Weights of a small transformer language model.
Size: 15 layers, width 512, 4 heads of 128, 55.1M parameters.
Architecture: RMSNorm before each block, rotary positions, attention and MLP in parallel.
Training: a variant of Adam for these matrices, 1173M tokens, 4475 steps.
Each number is 128 + 24 x the weight over its row's rms, rounded and kept within 0 to 255. Layers, rows and columns count from 0. The size above them is the row's rms in percent of the matrix's.

# layer 9 attention key, 512x512, rms 0.0274, rows 437-442, columns 128-255
size [ 84  83  82  99  87 103]
[[163 129 135 128 134 145 101 127 105 156  98  87 144 159 117 146 143 140 127 109 144 162 117 130  80 122 125 156 177 116 127 137 131 184  92 181  85  90  91  93 135 128 100 138 155 111 129 121  87 103 150 154 109 102 107 122 142 171 147 144  88 135 121 122 127 115 114 145 169 111 124 122 154  92 172 139 135 148 108 105 150 105 108 106 103  77 138 125 113 135 161 152 128 101 144 119 154 131 156 141 163 168 123 127 123 107 126 105  88 133 192 100 131 172 126 146 139  86 118 160 153 137 156 160  93 146 103 166]
 [ 99 154 147 138 102 148 154 110 123 113  68 142 135 159  89 138 178 184 137 152  94 148 140 141 119 118 110 107 100 135 135 130 124 106 165 125 122 120 162 143 138 150 115  77 154 115 123 148 120 153 135 162 132 118 120 139 171 144 172  88 144 116 136  89 134 118 138 105 127  87 114 104 113 117 154 156  92 132 126 143 124  92 184 140 167 129 117  87 161 132 138 129 131 117 124 115  98 128 154 108 140 100  66 112 177 118 131 107 155 155 101 146 118 114 107 102 132 136 128 170 131 108 116 123 135 141 176  98]
 [119 194 103 141 111 103 134 152 123  96 131 121 102 151 158 136 158 135  88 145 120 122  89 142 159 126 136 157  88 168 126 116 148 148  97 146  92 104 101 109 134 123 115 113 141 113 105 127 103  96 112 134 153 109 149 124 110  92 115 112 131 169 162 112 125 143 123  93 148 174  64 126 163 173 145 147 152 119 127 113 108 189 136 146 137 190 141 131 107  70 158 163 132 132 103 138 156 134  93 123 166 119 137 117 125 158 135 130 186 172 142 123 139 119 124 172 150  89 157 100 110 154 136 124 145 123 105  95]
 [193 129 128 102 123 110  73 171 127 130 125 143 107 104 167 173 124 109 160 129  96 101 139 107 155 136 144 113 145 145 115 132  70 141 147 108 159 136 129 105 123 118 149 106 147  78 157 133 118 155 138 113 139 150 118 108 111  98 103 138 144 138  84 134 130 175 105 145 100 121 155 129 100 210 156 117 114 167 123 113 118 120 169  96 138  81 145  95 114 134 139 101 148 162  82 137 172 128 161 126  97 160 140 155  89 145  86 121 144 172 152 112 131 118 100 161  71 123 135  79 179 171 140 119 157 108 101 156]
 [179 107 165 116 116 109 152 179 105 101 160 100 139 127 110 117 161 122 143 104 142 171 116 162  96 102 128 117 154 134 142 132 124 172 153 142 105 103 133 107 134 114  96 120 158 145 137 153 122 124 132 132 123 104 140 119 119 154 117 123 114 108 140 110 138 119 104 119 134 113  97 163 132  88 107 134 136 124 124 137 159  94 167 170 136 133 124 114 134 147 123 139  95  58 189 119 123 136 118 113 153  79 146 139 149 129 141 132  97  74 116  97 112 173 139  93 130  67 108  86 132 135  92 155 140 122 102 118]
 [126 147 177 119 103  98 144 171 104 135 139 130 131 124 189 133 130 128 136 154 120 142 144 130 115 116 134 116  87 134 127 122 109 135 145 143 130 132  59  90 123 153  98 130 112  97 148 126 106 174 159 135 130 113  96 122 124 128 138  86 123 142  77 151 150 167 120 137 109 115 129 137 119  78 130 117 161 169 143 111 107  83 133  77  81 120 149  78 120 163 143 148 143 148 118 106  87 138  95 135 117 136 144 220 117 123 145 151 125 167 150  66 109 105 124 108  97 113 138 148 132 135 114 103 146 105 118 170]]
# layer 9 attention query, 512x512, rms 0.0377, rows 438-442, columns 128-255
size [ 93  93  95  92 124]
[[134  62 111  95 108  93  95 131 142 118 127 125 144 128 121 151 101 102 158  96 124 112 101 139 118 129 139 140 134 128 141 155 131  86  68 123 120 108 140 182 129 147 131 149 124 105 161 139 139 139 109 107 123 128 122 123 144 167 138 158 158 121 131 145 128 117 120 137 116 168 171 194 158 154 141  98 148 110 103 144 108 132  91 137 132 100 145 139 132 156 153 103 122 114 118 145 138 105 156  91 126 163 141 163 125 127 109  85 111 111 142 114 135 144 147 140 121 108 160 154 108 148 123 145  96 135 115 104]
 [133 181 134  93 137 141 125 160 115 111 113  78 108 130 158 100 147  93 126 138 169 122 130 113  99  95 129  93  77 164 134 156 163  85 165 137 142 105 136  97 136 139 143 138 133 144 116 139 127 102  88 130 123 180 121 108 139 152 190 148  62  85 156 109 125 126 127 141 165 109 142 111 120 125 107 154 115 159 139 106 135 112 149  85 165 100 148 130 148 151  84 137 123 129 141 130 126 115 123  90  96 151 132  94 115 156 154 128 113 152 125 165  99 133 106 132 123 119  84 149 136 140 179 171 131 147 172 117]
 [161  71 115 132 116 104 143 127 119  94 109 127 143 150  74 140 136 125 140 101 124 165 143 110 151 111 118 135  87 100 131 144 178 195 133 138 115 154 151 137 125 129 116 129 129  98 167 142 144  56  62 134 106 132 139 142 120 153 101 104 136  85 120 133 100  88 106 169 122 150 160 130 177  98 100 162 149  83 159 128 175 138 121 143  91 188 123 143 101 130  83 129 122  85 126 114 119 133 149 157 134 118 132 122 136 124 117 147 105 137 164 101 179 172 189 127 145 100 125 123 111 151  88 168 151 157  75 170]
 [135 155 120 148 113 116 156 112 147 133 182 119 134 153  92 155 129 105 114 130 107 139 155 100 110 144 129 108 113 136 126 126 152  96 112 149 158 180 103 116 144 134 164 107 125 123 101  98 121 149 133 102 109 119 120 145 135 120 110 126 169 114 118 131 147 157 148 134 149 111 148  72  81 120 176 116 111 151 128 106 152 149 100 148 147 108 131 108 110 139 142 109 153 150  93 131 147 124  87 113 156 151 146  99 100 100 170  90 147 136 172 148 172 116 133 148 136 147 100 124 102 171 173 107 148 114 102 135]
 [129 112  99 110 149 113 134 157 128 108 131 153 120 126 119 126 113  79 105 105 137 163 120 118 145 164  85 135 100  96 161 111 141 175 141 137 142 103 145 123 112 143  98 114 119 116 163 150 112 105 138 101 123  98 167 137 123 133 111 103 133 123 127 132  83  95 101  83 150 140 137 155  96 139 128 139 140  76 139 142 109 114  79 122 138 125 182 107 135  83  91 131 148  89  85 108 145 141 165  99 139  95 155 167 148 117 119 120  96 159  89 163 147 133 106 119 177 127 110 118 105 127 123 179 154 166  93 122]]